config = dict(
    n_kv_head=4,
    norm_place='pre',
    attn_scale=0.0884,
    tie_embeddings=True,
    init='normal',
    init_std_qkv=0.0155,
    optimizer='soap_variant',
    beta1=0.95,
    final_lr_fraction=0.0,
    batch_tokens=131072,
    doc_mask=True,
)
Each number is 128 + 32 x the weight over its row's rms, rounded and kept within 0 to 255. Layers, rows and columns count from 0. Numbers have three digits each. The size before them is the row's rms in percent of the matrix's.

# layer 6 attention value, 512x512, rms 0.145, rows 455-509, columns 0-127
109:147146193130156128174126161139150064160098086147147110140177110099157071180093143119160109136176170135180144094100070152147085126106118138068148187102129174113163125085164107213199129059180118084103139148123151131073104132127147083114129135164057119046124170143154149164152056141154122092156098174174124165108106148069177118137130147159152154175148185175150090080086053117089127089147
107:114044132176147107152167120132096126100124076142084142141228124143149157184133143188084082051165099113112190161113194155151110119085121107101103139162189166105120093166138169125168130097130132179103101126105080168120109049111130147177119110175098084135096105129119130115091171152142192130073131101141123121150110098132130069060121160141104095121113152118107185122134157125123084107072
113:142093156093112114156150113134150116136102206129159116124076119126160164146078154091126113156085120135115106149181189153165161125144185111202159115162096170077140107122145175208137131161097091108120086113112090167092143102182134175162155109197158107142107121164119134122093161119169136150159150126098101103078094116146110124115084162069085143145138109070132114154116153123074175122091
111:132168109169090161109160091117113116103140123157113171095139098099156161060126133096151099128128097067127120118099128080146163079161106145173137092091126157215140106175160140156120074121125105113103176135168140153125133097136060062162132136085134082105145156136129086130084103147098163136156094099073151121120071157177144116199164092099175148126097150180070128134129150141104114145142
112:119109122134133120200126145054124153165162166132109160143180087145100086099106145134154146113126154077064131107096140123140128197105120176120161154139110150080094155203121184118163148173119108143120126169107120122177096101095089145123103221123150118137161112082170076143145118093157106133108143088122099075179090119133106120108141166105120166135105083095156133149154105154161108132125
111:122096152161123129140142110128144097185138085152149084163093116162200150102176087126158090132076092179112123159181119110191139133078145090141123098125117141174209180169151124135113125225112127138091151090107160172093124128123163086142150148104097071079117069133101098159164112104160110143176156122104071120107103190135113116162156109108138142111103162129111141104118074020123138079182
102:108155141108114163117111138118071135118135175139151095113091168156179153086132108086115152168142136135156125207133097148131124142155166086121078103152144170137108098112121181106149126165095078112124172154104118153123131104146126134197168116147114098076090079153140113189175192136154174118120135138105143115135109144101142137124131082142112123091120179124165099091116066136068088137112
111:071083121168104127131193143133082133160131148133098119111124148132124108141147167201188149080116142096071097116125149146086165121135155167145159146115173193155133087121094161144141167168143092155100155130084218121121159197084083132117137147098112133097169118160071103126125122132116138035145163151185139175123117121159154127127201097169057115098148133107176119148152150179087112201132
110:148084129135147148085125161134171143168081172183139099126092132129113164188169209104163113070122112101164122132065144112161138144106131160098126161113095181121103103103154127074136128157197112110128172148144152093097118129182100116140095118127145079108171110160124120065159096139125135188119133132133117153137108201180099188135151115115170105076087094149100152142131143099121052112067
121:121162131126157163125158093093111129126143036170092082136159113143147147119114123124093145088107116121091122117139085153111154098145134072137136162137125130112141107171072145143115116155132096160078115116149111137142067201123166125137114147077172121130158086146111090101126088121132090114133173167138124138141016136135146110129116164105074150063136099053153109100112141117075084122122
112:057105095139109086139095130139085134093118077129184145177110141094095158135089078141159137128088159168119134171137124141107129149123110072163112125151092136129095131116108128145043138185196126185152091130159087127116171113133162099141044105158183185070079201186127116158093144050184123134145134143143090151141167077113156168136106152165131104117163157126107120201061087089157112129166
110:150100145145113135111132118084148120056142100186126158167138159139061089129182122170096113114132069146120103131123143072106140119110106149107159163116115105117231095155107120163106090104091108097132114139155098165137146141145125126102139144149114152053122078172173169139166169101039150118124127160103138164174121112052177049155084155140089133107148163116101119149142112149128124111166
107:141074124158173115084202073153135135148078119121106165146119084117168107115094140064118103093154219129169127094103118087193122085140108173062155105110133137183105187109122100156124083127191177084117141127131116161165116163103128139121100124126150136175120169108087146088158163113109145112116149110168108145097145138096133060093147131153144092108140165142090207122150144117162157117132
112:145141126115155181135197161134093157143128097121086053181101117109106141117153149128194155078151109124122126116126158102188122106151101125142205132124099131104202113139123137118145125072208076086129158126111143096100184097141136048173065153166204137111076177140074105087052144117107155097105142112130100145124095133149116163214076112097131097092137082179150146151124128101134132159169
112:085057137124144142178148066123124052134091130130177138114114129091140126079129134084083139135164141040155104149090097126154085100092122111172195177113104080133156118061178060145166135119122132117140089122158089140156104196150077133143082086138113108117145132136192143144127158094077095123144140158070176179179072148092150123191107147157100156119144079179105176124174090118120157143137
114:106176110060115093113101133153160107116110146140186142142136076127084163182148110069113147138115101127176114169135106121180109107098141160133088125181148141109129094150105119141155055160109097150180132161122150119140175135086142114134191070156054086120072164137126129092122109146046187054147128116091099151114166147147173131129143132091131133171159130150110120174117138117174167132146
110:199129151099133084185119149096074156092167105141121111142121080084147159175127158139141133153181197138129115207168162117065130116144124075124145147147087098151168061194158162180160114082096104132149116128134168110130139106125080077044157155213148114072127117106144090145064100139084196122154077109141100130091097151098082169116143155134112086088132107123138115157110174146083143113121
113:053126150074104127085168088145091152099200094140095099121092172157101062119172108140171121078113097123122138134114101171117131081170098126121143178120105111130132087160081077135079119130150086113117094131123134159136159219104131163138135179123139112131170144117108136082140125108180077090111131132144153095173140106097132171149151114110144109069090156114181117186136163191109107057124
108:165103213104106118129085117114146117197119116162175155135103127101106174106168124156137074135157146078119129115137153145128151145118079128123081107164144162141156186143147111142081130075151097141140129124136105063128104128068201108167161094150131120149089164070165164133104076127110111072108126120106097162106107115107132124101088186204069119186080145116145127139129120115145097100185
106:169169161143088158136127147130122147116122104053190075136155122144169136125104157116117128090197138139093153097124098169104102139081123119204115154134132118157160108122131074132132057125137102083131118114122128114110130105153102093114131113054144126120136196147116130151124067123139165166117135109161083151108115117105110118135111191148139125138157115167110098108104138125079169128075
114:131128184102101124101136117132131094161089226168169110129175118130150093179138155092142157137154125097116053129120155085125129151122112123142089138065112148128112092143097110097137105128149119155148183124179171147131173114117121143113202079107181139112128097098139143144100084128136109147056079117141141116148163122150117087120064117104102122099173135059196149120151122153135094091137
109:106139162152129112151173115149157138197171138163096100126113092166153125143163114105149185144139173097106120088131159164106102107141175099187048153099170139118093087128161190082165110143149114200183181125149156109108162113137126098214075132106106051154112179089126128097105160109151178094126090131131145172119134116158110146119134159113167043159110113128112126103170133148133119084122
117:154101100141117132131118107085100089164064104098160106105111137060102173144105129084131092145126158164186103111170116062171168112131137116127178138061170090117108209142038054105143122086104133143110169176165166141132171102154087115125125150104122129125168065115140115107134093134186144114115057108163090165132141109142092086161107113081134116114112143153115139140121158060044111090211
112:185152176103132163094106123126099143153083130127179090140063086189094102090104115155071088178170099148070065116110124128149133103148140173145129121123185145136205164146144131100018128100121087081157082089115121128141098128101224107117114159142140123124109169145170143138134141092092050124105103082091123144103118120114132133110113143075115135166090206195167117108095145085171149122117
112:101112111121096144086132145151097130107146114107119147128087111170173082103071160115198071098145065084110083116090136127120135179155073142153172087027161118081075118119091156073134108074120178132098196075115104103129153157130108129124092123095097122128135141160170112185142108154145163172099137144180129080174116112145068169112167160093155118172139142198121140158126022084148147176127
114:184121150096162140095167137143144148151144134145135144138121109112120105111101137112130153126051120164104135089104153099143129096212142099178100097076100137104193169091090168105086153089107117089101091130176128093053140097146132113090088139112131118137156093101120110096150112105123108150122114135092176093184101187131095133154155135073111161142165110127100126154164158155148094137093
119:126130104181122123061122046139115142121169104139119131152126100126126189174084121147125172154149041153150157105163161120132125162131154142149089121120090115163082091122122108171107126136149091137092123180145105181110143095132126109100116139053138133140121085102142094124164168185124120139141124088157146135082121130150197105105117152111170138112138113097118134141116081104132121119123
112:127113148112121103094100128135141129064134114090194176096104137121108174099121105082127173160107095144135117161174141083141190126135106142110176150126107139173183102161131141148114175142157138147136161195148126133135105146176160102151123106142124170137097109015131094037121080171128157179114121132078116136119080107083143212166130102144156105061123148125148086139129106192153145119147
106:165125166140130117115125101128130106085134128161172092072188117127166081132082141146106079164152099156164108087088122039108177119193140085081152136100165170144192093188117104186165150143184171096147134197130114152088102121087118153126137139099199178120144112161086140140110134075077120087122110168171164173105175184081160143106105104134177062051083120062145108077089112102124108163101
107:096147136138142121090148160120082091110032138180150131126070127142146142082181112132063105134082132135095165133129089199113129118120101089131168062192105093135147174106130132136094198066116137093134159095125162163158103111129111108147172180186138107172127103135156098149102057167108140114096114186168131104105075176179095157134086138101141145151137062151131127157176129151157099145123
114:123088097107101118098174109158137121119142158152143186077108080106091072089089150115101098146149147140112167108116119070153184132136110181163110111123046130078172084111129141123151141187145172084145065134088131074119082224133098111104143127171130142112110137135091128078129151117108132123082129189112130141154111134116147158162154122121070176141147187106122140109097158193097101161136
113:063099225121107074150147153148160057138058139064140108095123164132121136150052047062138130147162084086155077160092114145176073103118144165167112092144109126099182119173048122126055099074099136094143100091115134136109135152155123185155115163097121129137092154107153120093140120129119156081142138220131159105197100109143166131139135157136120121166143228059172130174077066134132106128117
118:108063163111095167060121092144121123082143139147149165138077124117131087125132109164156135089142166113111152165123194106125089127135128133134164143120089136135186125142091117225104075137118111082148133149139023134103113116081109133087093081180137113074115180140163084123100132152148115119153134115193180121142122121091157111153115114144121112122122146191089148068146107152110175183116
111:143137133101096173143136171135143141156148093160153107138099122112125104163087141084067155103135138130099088108106098110203107119122056160144144199078151126138158167117163068107118150166183103172124150188156106116115153108180105119152124118106139121138101169172120133080096086130146121079091191138113148119080113088166086106198195134098105154133113163133073148098170131128132146149120
119:156081187099098149186107158100103133130089133092092151163159097163148171120117148131142151188092163179109071095141140160134188147141114139108126131137158128172076121114107106176136025176104118140091107091124155058105117099105128158098067099139164113133077189125108137128141171174155058147138096109107150114132148155126168159101138165132141124162168152181173136122186121075103118101090
117:206178112086098116130153139111143159174175119167112182166152129166154138169109099130113128107138124118127151110110168106112059107154116092101146115099138115112108117130152140081136132162095141125083118125155104068147143085098119130065068090190131141177130098100150111157069107136115186127140089112131147175145130159140096161149127069108106079139199127115203157088137044106124061114213
107:130143134113155136137079230134154119099100143099106161110161143128141114094176138154144125128194141121135116157045155128179137141079099146098126082106126126110230087137082087121154092107123130094153110123063112113077116162148127168139147106121104111155132117162125110152119088180066104088139112082130140134112153178101166115133090110195113090165119128165091120120144170170082173167170
110:135174064105104132152120117112152109080106060089160139112098122138106188122105108133146074080185178109171146143169138186141100148113138127116105134111147152138082124074069116111146065126160164154154105122110156114136124125090123140141077147136141140123104122117125123122080144188146110098205126098093127068110115159087118163108158168100124158103167101060181144183075096117064103157049
113:132126154126109124131101127165090118150133175152094084142110100091155136120144210135171110163210088134102109121192105191075135149179117087119137177126127127142149108096121057072151132100145142093101193120088130086115136098119139103142166133122121126139130156179096196180126119119144131145157112162085133080091089138118089108128150117071065109117117065137111095096121089101140134091118
114:156091115114181121137133070116086188102136077135158164173091135167134140143174106046157107098110119107167111139110140107090133101072105063118156111090066127104107182153151141168169138204143182128137102179179111099154142151084116153175117137133128180112129104117092118189127170152175143202123187155146095126107103135127088130113065090119159154073138096030142175072194092146128136096071
119:103113165134118083119147116135081114087150100126132112090116105236198171140091176163150133236072135164112128162171171150107199123118124117143168130098155089102090111115106108123096152139100103095041118128070126089097119117204137113112103144115117145090139126156091105151088106130160151247084183164146111155090149160129110107136058143103122076128111138070148158155150133162114115130123
119:113091091131163169185115133112119173169117132151145105178193132141129083127099186074094125119133171158044093128152128103147147201093170164063082105138096187076113085136127126098089098157107124110120142116103125148066129105167152128088121078138112129137182103078152144181119132067121108143123096143150159090156116163145085132041133164127159111158173096131138108130167088085145155069181
109:161137117102126098108082120115148157084113120082098140123140091103154128133107162126115090148179153142133211146175125102155125131209144142133161099139143157125136130110118103095115124167158103110150144126150134147071121159129169168153125072150192120144095092138119129126165158103124174165124142140105115119193105125165132086153211150126127152156124164181137116116178091128123074153138
119:066185076110128124142173042161142148141095087081145109137108124146079082126117100122143185142177088140127131048135133138123153088106036158194152107136145166121133117148116107164156143126158095080158158101126156110047085163161176085121104141146091135084119154200170069114156120122075137109063098116135169162143108105139168173167187074185106147118173116134155170110088120113159120126123
109:092116131138101113157123115129113098146114213139082097151152154125078155077121135188114201134087105119077130120110086139138099065114107134117118066151122108105135166123156107141141182096113171100109169147102100141094101086117139116141070143155107129152138106137108078099141160099140129138155118155114152122172125105124163157109156107109092139150137091149109127120106133080104115163090
111:131122128125118123109186096153132115128145134163117169096136071132129103096116171201093112149076130132192157144148133094126180107157130067119199067120136161163134165149120104132140131142135115064127189126116135178135123117171109166104085122147146109150131060113103085118126116152113129116127185092153092109108100179084123189147151080148101101144127176076143090093168112104128141113115
113:192106043130136158144132143137103115098092171154147101152142198174112121099144108222076140138118157124071114153138155088121118063147167129153125110159120123063183153130097153131053081120154179099101122097170126151128151151135053116148131100152154139084138135112115135168077113177104086136085099118080131113125162103091128165157107127075122182132119151127125153129178163166150134136109
104:055161113162124168184117148144121130091148134189207090153119162131122133097143132139170152123122144157163142122198104056105136083080092122092098123107183080092140152145103148096128127170077087090101158152158115073179159098162190198167118102079115070089107169169104093170133126134148079143140118094133136107114147098156116163159152136137146133087138125162108122088104121162175141201113
109:094123048114153121048152137148079186087078140128135174082128160104080134136201120182144159104153173091134119108145131089101169170135133177143134135033172069120141085095121113121140116168055091149120147145142110181093138127117070196112122075086103116129164113103157111111135167125130139100112193164127110095149072147144097149091191144154074114153112141110111139138124190134120206183122
111:169128120177144135130112139112121174089196107119086131093121137072106076100150159165145130192182189116197088107111184161137056126149070124118125105121132149136146108157120135145152072080152101151157089131060125079087108160152143140111115121083156133091115150065147155151135115080115120111111068165149153131163065148176084175116144094139119117152085123127072144095138109130168198140151
104:125178093178105141061118130194153118130102124143118159148104153100098059032127124148132080084129142105138095139083190093055164136085130143119104138153162135153103118088091094121175086125150134146133111134135101114132117090120109078152125139154158173128092113139186096157101039138082138111107140096168161114146119096187144186106136170202064129089102106145115125123091147135181140159141
109:110105085091151139158146163104110082173140071129064097115158135113128208102085073088171108133145133144161120096163143052132052139170136146130156119051146189118092102140088134130080142127117109157147160101111094100148116093085110194122165107207101117171150089124159090099187134109139126106140114116108123097119081144136139131084073094125118172106144151132101138171118142137127136128167
111:154108096119083093155120149093175118137121142157169166111098126176103092195154124111081151144156082104131126120111063147095098112127114155127212107131111124088103154133133117163173140082121097145164149101155130112173089112159102144103146147103049158149112145125148140123136164139130113100174170102164174151120093143140127137138104144111107121163145175094126139160120093056159142160117
115:110120129192149078107119086126123125148136101123147122133140149142214144151088096155053112137124086125055101061138114101123177180130146140129151113141167104164147093101145116152108134101078161105142145093100124147183142088068170128098234136089148105131087169128132152133161123109101082088104156116107202194081170103097104021181134181110165131184160172089082161077140089088208157134173
108:077140169123196095075121081096149125142086152120131144105087116137090108081102115102097131107092105139133098134087119122110131188111122138152135179115106145098127093130198138169160091155134131129127112130062083145100158153129130178146103149114160153157133133105094170131170101145137147057152154086195129103137107117200186098081154097156186158110165165074133143069067115147115117088084
# layer 6 attention output (transposed), 512x512, rms 0.137, rows 455-508, columns 0-127
111:161221182142165162141106113104067060152134136125147126094148135135132109220121191118156124094168153149135150101116178175158114108151119102119190182151138119178166129130113151149165081096138077117135122103130091127167150137098139074136109155166086103160098165152149156171128157143122156104103120168159139170111088091121120138169162149135166150178137134150181138129099054125078081069124
108:084126156110148137100163124134136131123095091144135149135169137157146078158123161124106156122111072125146183070073086148113144120073131101137065144181130169150117146212080120146155083117151142153107178138106104112153127111142108101092147131138101139141151130118173180159135168113154145131156108150155135119142128063088043076034116131094136152133109143147111197121090137157133142096102
109:172120204133179096170105140144113126163101168106118148117113106123173112124035104149125091132068116188146085142109108165082137111152124135171156111126138143121134122067089095154103148181126085101105130132125103129094144113207152135145157154125142138150127103163107119111099142066170175112182138040164111123029083066163126143099110145142149130095155085114158109134154099083112142077110
106:134159117138139121099167140118128111098124114170158077142102129086154170092128150090086082112116101036196101143169105088125095113109102196189081106069120159152121074127130133160087148141081188107091209195115125145078159107115153096156126141160135063097082100132107102064102136138136127158179153134105146141121037142167190205135134074103201167096167167211139151128032143150126155113105
114:154168171127083166126111183081133150142149174145100102093123116119169121087136177177140133100173135087124066148061133109166170153122174189130117134157146158090158152165144105122113119104149143124097120110143148121157107140096185119125184158150158163154188112154165157134100095158190115111145123077125157102155141170175190080145124148164157120122111094185122155097134162130155128056133
106:114154176134151128148117100102153144088173178160128118175145152128174197162155128142100094076136083151130163162111099059104132106100160155141159092109128136139120141158134082151118106172083117161088161075096137178111121123133113214129064100144141178194137081167027114204140117112152090138103158104186053133134118152130120038070108075091163088105168140161160112138128076108127147122121
102:143120131109070168068104096157142179128184135112170124111097101143186070105145131117117128110150121137107097093130153159108129177113194105114100133156132135109113083164092112081105158130153089116165166110138104153148200162110102192163092134080110115115101120149109120147125161119122125057127131161166137133099134135120120133127113144147135140134188089174060158138129151154170083193080
108:186139175116142071137152079176060134148188104150108131134110138139165141141130079192194168131113157123065110123147168097083168114106134161077183086105195172160106177132127179164122184169123140124142174086158222118108127174112156147078123141169095101132094140142095176107116135076137084143143065162156118133076120153107087132153102070127126155034144069094120091154136156164102158170163
108:128121082106111162116101120100184126167101095177101135097166122107123128166054149131161084114132080125163120111104123135185163138103082115129163083173154146126144094077110147139131133126154175077127103095059127110132136107142151113108123113113154099062096133159093108124165189094120147125161137101127109095146174172083130118123158084140112046121099129126082157173111128138190107111045
119:126162123125170165145161076136048127121206126136125125140148128139138118128132122178080173107123094127144121101152043156198082112111122115135188174187078093102125153127067138118097123121157092137095121135130144187154136139114092102142130148140177120142105065086124157119098064150173137161161189158160131089097098100153112093154103088171149166139114107119153110097159176072109126100071
107:095174108122144086125129090097098117126198094164144170147133136124105152089094103095126164163077129155153114181094150236088102102137067154131166153121107125089186155171105137135134121160158098135169126183177105129146102128128160113117147088167123173133043162164166138146126118162127097104098133172121128158140160162109159135138153164075126109118100115079145106172140131111089093109167
111:193095170159094080119128126132158162084128116163097199089138110137180087077155166072122126091129092172149147125177119149105107081175162138071101168167098136104150156187092110125116120089127099105123065104109106139155043159102108129090131109121154122114121112100112182097165170128106164172182166128116152138108129094165169120134126178127138145111112092076103131096133181106177083152094
106:152149122082161182117146160148097129170086140145095145106117094075125128088084148112186133139131184138143185185187108118210093138130119134109112125154130183129120152076158141124123083089148142101176071060119107166134164123124113125166181132092133105138086138099135178161160112099117159111104157112067086139121108178140135117088153165145065099087071159121177141115163178159132208134088
105:144160124122106100214221118115104128173105087161124114107160148088047159085061127090100120056155124117086133138136144106181122148165138110102209128178122112108119130082115122127136159078169096108113143153171126094143154131200167095114095137134172170094104137103104145146151103130125165081186137107124124124085086132158117127158075156128107118138162161080146147141071072074099149141115
110:143126093160128133177131089145067085095125161150193162144159099124099132108182157087146178126158180110129163136144079188155161105146171110153127063162112103125135097136168076100122103152090111144157078112092050158130095151136102117095120094142108114125090119128125155141124120147084108156128167099038099183092153159069117140179137136140128106154189115116161070111142122166092145133179
112:101184099063110133083124141149129118052151114131148166142103095083036121124137079068095169199101129124150121156167113182103176165168134140125145140182179139151103173135126094115085091198021177074100106143114115143126134111094107107106099130138136128087097188137097094130071125078105246115159101124096129171097121107190079118092148140093099093136151118144100178159064143150118119114131
107:128138125104123082166105125103107117102205087145127121143149072135048128150137149133112137165185168112102170157148146118121087045141197109087088094144087147166134080130142133067169138115097112170101176168137084161150118162130121137065105175143175171112190035109083145072161083137130127077148118145144104197113105159057068131095145106173166101127151127105072123124141151127128152114136
110:115164155105144138135167091107124178094165067136134118107127176150149123109158110121158073112151084142117099174114149109144094132132199159099135144136153168116108083164085103114052129153157130135060111164129144108147165162188142183121121187119111113116157120167183133128161091170193122115164089101061146091103087193153089101208096182120147108088128125131091106087140099114126058084126
107:137192156156132135149192114069152046115189094109154173092105123129099140060166119147145108103162132081072195131131142147104131116139080105127111133128101180159146125170206133117051100122193131133117112166141130088132098103126134108165094152130137156173072105174143104107120093146121078093088177137109115106069104118146147142087145099161125183157093116096097149097141056108072118107123
108:095174128154079128197173157087034148092102091102094122087078113091106143131163164095139116142156215122118133137156134207155066126097153104166141222142167161113149050138125067121161096108089126073115148115109153130072123145162115140148188107142139073078133159093154128146135131103132164129074188166109097175050088080113103196107135152110133139135105161106196094101101103123086149064092
115:089152187126103120146167140098100119151121151087120159161131153101168079095168108113143154082131164118172063095146154126099080203082069094134127147077134071181120071185128125172146110132165105154160134109124169087117085166115173125166168058118122121136169141105076124133168166134129129115116090109119190161118081123123107135236093130124161154167141113092126184100114136120120045087104
110:106127167124109107158090102150147154165132138088093156105142116122121123096190103101137209081088164121065089129105132095135191156139119092118084168138120145069155119084132138135109157170142105142143173094142121206127188136085165093153141069116143107090120146083148119139117157111121146141116108175150127174136168117109110120124074139181146125123170121123135126141150150170111134109123
118:193044131143086109148102151075101058124158082189159103117148088106102142156117115118201158137184131169159153177152082099122086125105089101133102128099153147052161137134123123110179129053102179170128143103120143107103105070177093121126066079113100103189112097088130124084190167114134178129159145156087095095142115134147131047118156119121153142087149154135170146126113083111058113128093
114:101154102100149183130128083067097141111129223121131144170089126138144081104107155191078115102190121157098116123100132102126161161103110144134174131141215139132133083137175130035041138122096150113166126122109167198150148118152166052085089151124151101088147125151130123092120143166097108108151143102103087175083144073086110171117117167115121158163075190167199150148094086093150152095134
109:093104068140145110129136140095081187140119084081107172144101164160158134134136144119114122194165135119151074139138148165199148135085112172188118046098142123135090119159073126119122138158177161156216159139090183134157130132105134078098129078108106070119130182219152106086135178109159136128130096117172110122143136117151112181117129171145103110153148119093175119147178116130160085193150
114:129123119119142124070200122141160157166081140153163148088086136109151139086105104109163152215127123104131089095169151116073120126135156127181133161141133074087140145098152181116053144105099137119118103167107132136110156096160135088138115130125060110150124114095169099134182157116112174108085122111073213158223107141107103137161153160080121122131162137154140142094121143115120115129127
116:158100119160121141144134185095104100073140060133101164175089142125139155161063115189089205168131128186123189168190150113140152097077118117125119070122128114125120097146138169148084108147123083194117112156138204140085125081154095114146107064097099104088118119170189189147151192171144112137081134157163152131139068142185165093106131163117119114205126098134134125083090137096123174135115
110:128196193158107105096105091112132147157170099104152162087106141153095141123100144075140094184125099144086157121088121051150106066176128162096164126103110143201058116160122156102111145165132135175125131110111105168131103124154137126144132130095116165157131134089079168089176124144163149152174172158133138131114129184123116198155102121170118074112142157141104106167183118099098192139137
103:144143139118110173143132082176122095142110084117144079105135142106135099156139133095081103085171126138110111123152081063133118144174111131091132087148150198164106108111119158143151113107158134127180108128141148166121109115115168131110158147118155145122104066136132154135133181143072129146169129132168188130144114179106184123145125127134137126049117116077078127086068085112121111146077
106:107126084179123124125138105206144112149078103097158140180109127144121154125178091128114109090131136104134178158115150148094099068154151099242150111171134045129122198143121146144185142102107117043117101128128143060153136118174081119174198174133107143118082144078185146150108045113111105122168134159114107033122075158123078115137105168121123120124138139121157100121142143157174156099080
112:142131116103153141098125147171129160130139169176126131046145064090133070059132104093123083160164142097144097092146112100135178138161133121119109092100069124107098176172134114093109093136148140081115122141134119097139085197132063063079119148160112145141136148123102134087160098201147166101114120144148134170108138132126137163111163103107103164123090159133093106187069109176107174115119
109:122079168127129079128132118152159093100119099113111160080137128082179139115118138044167118127148073132144134090151125150096143151135090140138165144188139160127157103177126116142089093193099152098093111095107159127120138125169128171160141172114128138068074144155162149106157131126206103164145163199170113126145113116133161138135121152151133111150137103110107144117120088133074165126141
112:072107159150090149127090137188071129130142111123137152131120158064086116068116114058148107154086171135069145148133153136149103138127124176149163141148156162135110088108148141153117114158114044179139128248111087152164145140086144102068098127195172139130123127146060097098111165172225157100179144156147134116158125119078133099085186171109116145131131056139128123126150120160146126134094
113:168136129117096181132125100137131145117137153181163116152133116097162164088127135102095165136153124123132118133124127111164178118095111136210119182161142176106144119120121108099087176191133142146163134154097093138104121127144109110120119104116201153119073116164114111087063133117113120082091131148114140140089100083074078148153145145120104085092072098128142209106122130153106123142128
114:120111187102101115124087181127129145120128177163104145198098087130132162187102105156119152121129143110095153108114103207120128169120161101114181144126075142105090105061126186086136035085184123094107115132096136111121152145111177123135066144101185163152150154146129155097132175117147095124096111153114144170105174176088158148133104149065115079094225145165166122125171126129146118103094
112:104127105055049128125183097082124131137181171120144190157142107126129120196131158115119098117091159158138110130066145111142153136106177057088112142139094077074141124096147144121118173116117096086130124145095082129109178091134107143084118100132142176126143146160112101158126101129173192111139111109054158198115171131148138131123138129196117102142189215125157187124086174121094098149142
099:132145113148145161123166151161161084183098105151146208085174124136126112156154155208142122128146098112128158117132112135142144126126083157104189104121080151159108147157113148122121154098146184177156122108110146183166114135182179168170157147133124086048129138112130138156133128143136138126134132072116149120092134106128150125124146120149154090119104133119168108090152135187194178165170
105:121097145128155157069088134086116107127095133135125140143107145170128135086094074130132124071162151137120116144127044143142122124126118112071128087081091166132117184097113128116164087088172133077171134136164137154142113171122101148109082196122146155160132148118133121152120111139112193116151133118150147136144127129164135164126199110138137058120183074122132152169099095143093108108140
106:068130117163133092131132102164092087161137145161128115191115126135113130119156156175128066105151088151091117116179143125125164127140105137088185097152069077123146155106141037110110169103128118116140195157141106151131145105125175127163089073110157073124162147157091137144102058106117125071160122183128080107068115092110112153124115124123103150127133106142141099112076099127135119150119
112:147118150079134149120107077072044163126172121109171166144090117156082118142102160125123128096081167078169152124073128109161159144179151096084099103144136126084109110178145083106138127152121166122128035135078151114115109154138076079200175132085093172098131159125121131139122130134199146154133162121159124054122117130165150119117129087164084145076136144096100144143199132105162122149123
115:140077180130091110177129139167134128161095071117129170114119112196149130148104179153122100161067090115176125158172211122119114137096110138156150112115111109157119133126098089090127148145130085043136189190036097103105150183187167079153079141112089136150105137174167152081127097099130146117104125154164138157103109160116144142098131119166119128102092098124131110093127169112157107102083
108:116137103144142225089100191122141117139162136141109069131107116107081108151144142073150218075087102120103100168090090128192155210115155089125116123137136132134159121123072187088119146076156160119091083093056146115072133120063120065106216138131124112132130146085164115131125140074130130104061049157219131145142134127112131080107194165120138154156150191112153131134133167135118135073097
105:039165107089128059114155126161152117050091121125146128113130115159140125154111110138118143123143099121050167134108143156131213099130116131140139128080112101121150166133094148165077155113171080118108128081140091161152155140112088137147150155202138122141145152114145117117121170093126148099123135099121099119122154097149151109156146071094092151158069199097134097174098119090237144124105
113:132137107121134123149087129113135212131161063073114128160140149118098117229146083110151147174154097143061124115146185156079141138145065148154135121154108101083104133136174082111112157163099061102146201156162148143120186073120125165131077143175176118109110161140175099119162117109109130137126120149085147107134118146118154156159199117177110147144186110111146066127105094146095096112112
110:128158089115088094140153114127154140145124133188097098146146121177136109135134159176141174153143114117102153140181155090109164153114112145197134114153155180127071141160193086176084175161139125105104124172138083068047126093172168156098113071090109161121107109111225121146094135076114145122138125112097150171119146115080136114096143138076082134179155157148145122103112153134098154145080
111:180129070134125117118129131144101131151123125175149161074151072135134109160114131175073147115139136156152144138150093134165070147162192106086174130129176144156144161154123179144166172103106133052103180140108138182161158139162086151145163069106099145128156091146124137119135097153111168133176139047176111090089048133198162175129150162113149095140128126108137115181188129074128176139126
110:124096173142090176100147138147160125144130170135146078095114191197094057112159101134090122184140136125158140162119089057117140118097124141195152151217156140106092154178131155137112110189104136118088086124103135133146115175133159098113165125131111179110095191064115155189129105150121148084138087122101114102103128172093127140139091085130149188150148169145147152103084171123168146120100
108:114117117171126142153129172085141123116131160153154112124139205185109098135096166172170123083136178133143147097080110094055124118128130178075080128121091109134178118088094106133138072148121093129092148178130092111127159109149139110087073094135138128126165078154092124166082104113171068118153139141108157071139133096103165159052110121170182126118145136152104115148125122127126171232112
105:169073094153136175094090149171112114107087105108105168136112063110124130115161108149156161160127148132099122174152136086130143148103157155106145155071133068135130155102122131131088168204105128170083067133136128165071096106144132094099058076128143087112104148115099100141104167097142134173151101148138137130160093129160072153097161105183186097124140155149101131103153130146144146197120
113:091201150093142137109156143114152141125140135148109098109151113131150098107142114176071086182148146120067161135085169132107075117184136118086124089108169164158110044144081159147151086157166064159120098168158159027105163129112149117157170104117106155087137206085129096106149103116094176143167107141127116142120072103141149148139135147070150132062132153118136060068114141115111166157209
105:133175136168139175124090158177178099137149137142116158120107179142129153084083177150112095145181131110145146162095131092123179065184137063161144103135131152082112147172071164094132107116164130174127135122170110082214117172114117097146116102130181085121131164123136077163116076162143089155106166143090125102139169216148173128148200137155126167118094091136127135164099146150110120173128
108:160129089103169164125155159111182116136169117077097175159182161121119171103104146120119214173141110111163162068131118094126137145103139124150078097115108139152156088138094134116102164156138150153119140132069134139155151097121130162034086157172105159200099082154107151162126142119152117163155090104095137163101104078107113085099121147137096134091180133177101164138181101120126141128174
109:152134070082096022137143121156163129088141106132128144088109120114103128125171077128097105107166152148121203113105075155086122133124154121106192127107132121141122114143165051133120124069138110073118151133132143133133132049108089067131176127121122103160080096092148185080104185069136152135147116110196092130121104060108188104121100170151080134088092092079111111151080098115104144158165
111:131097105109103053076134177130149127133090180151104147172092128181163108107082151132129119124158111089092118158157123091096182102097109155128200126171177162201134108120170132161122141099058131131183135138084084148157113122087150076122152097120179172118144134131133171088124099155102083142136160096158170151135134131110162096169137112167182142103078174094126158122101101164132196126164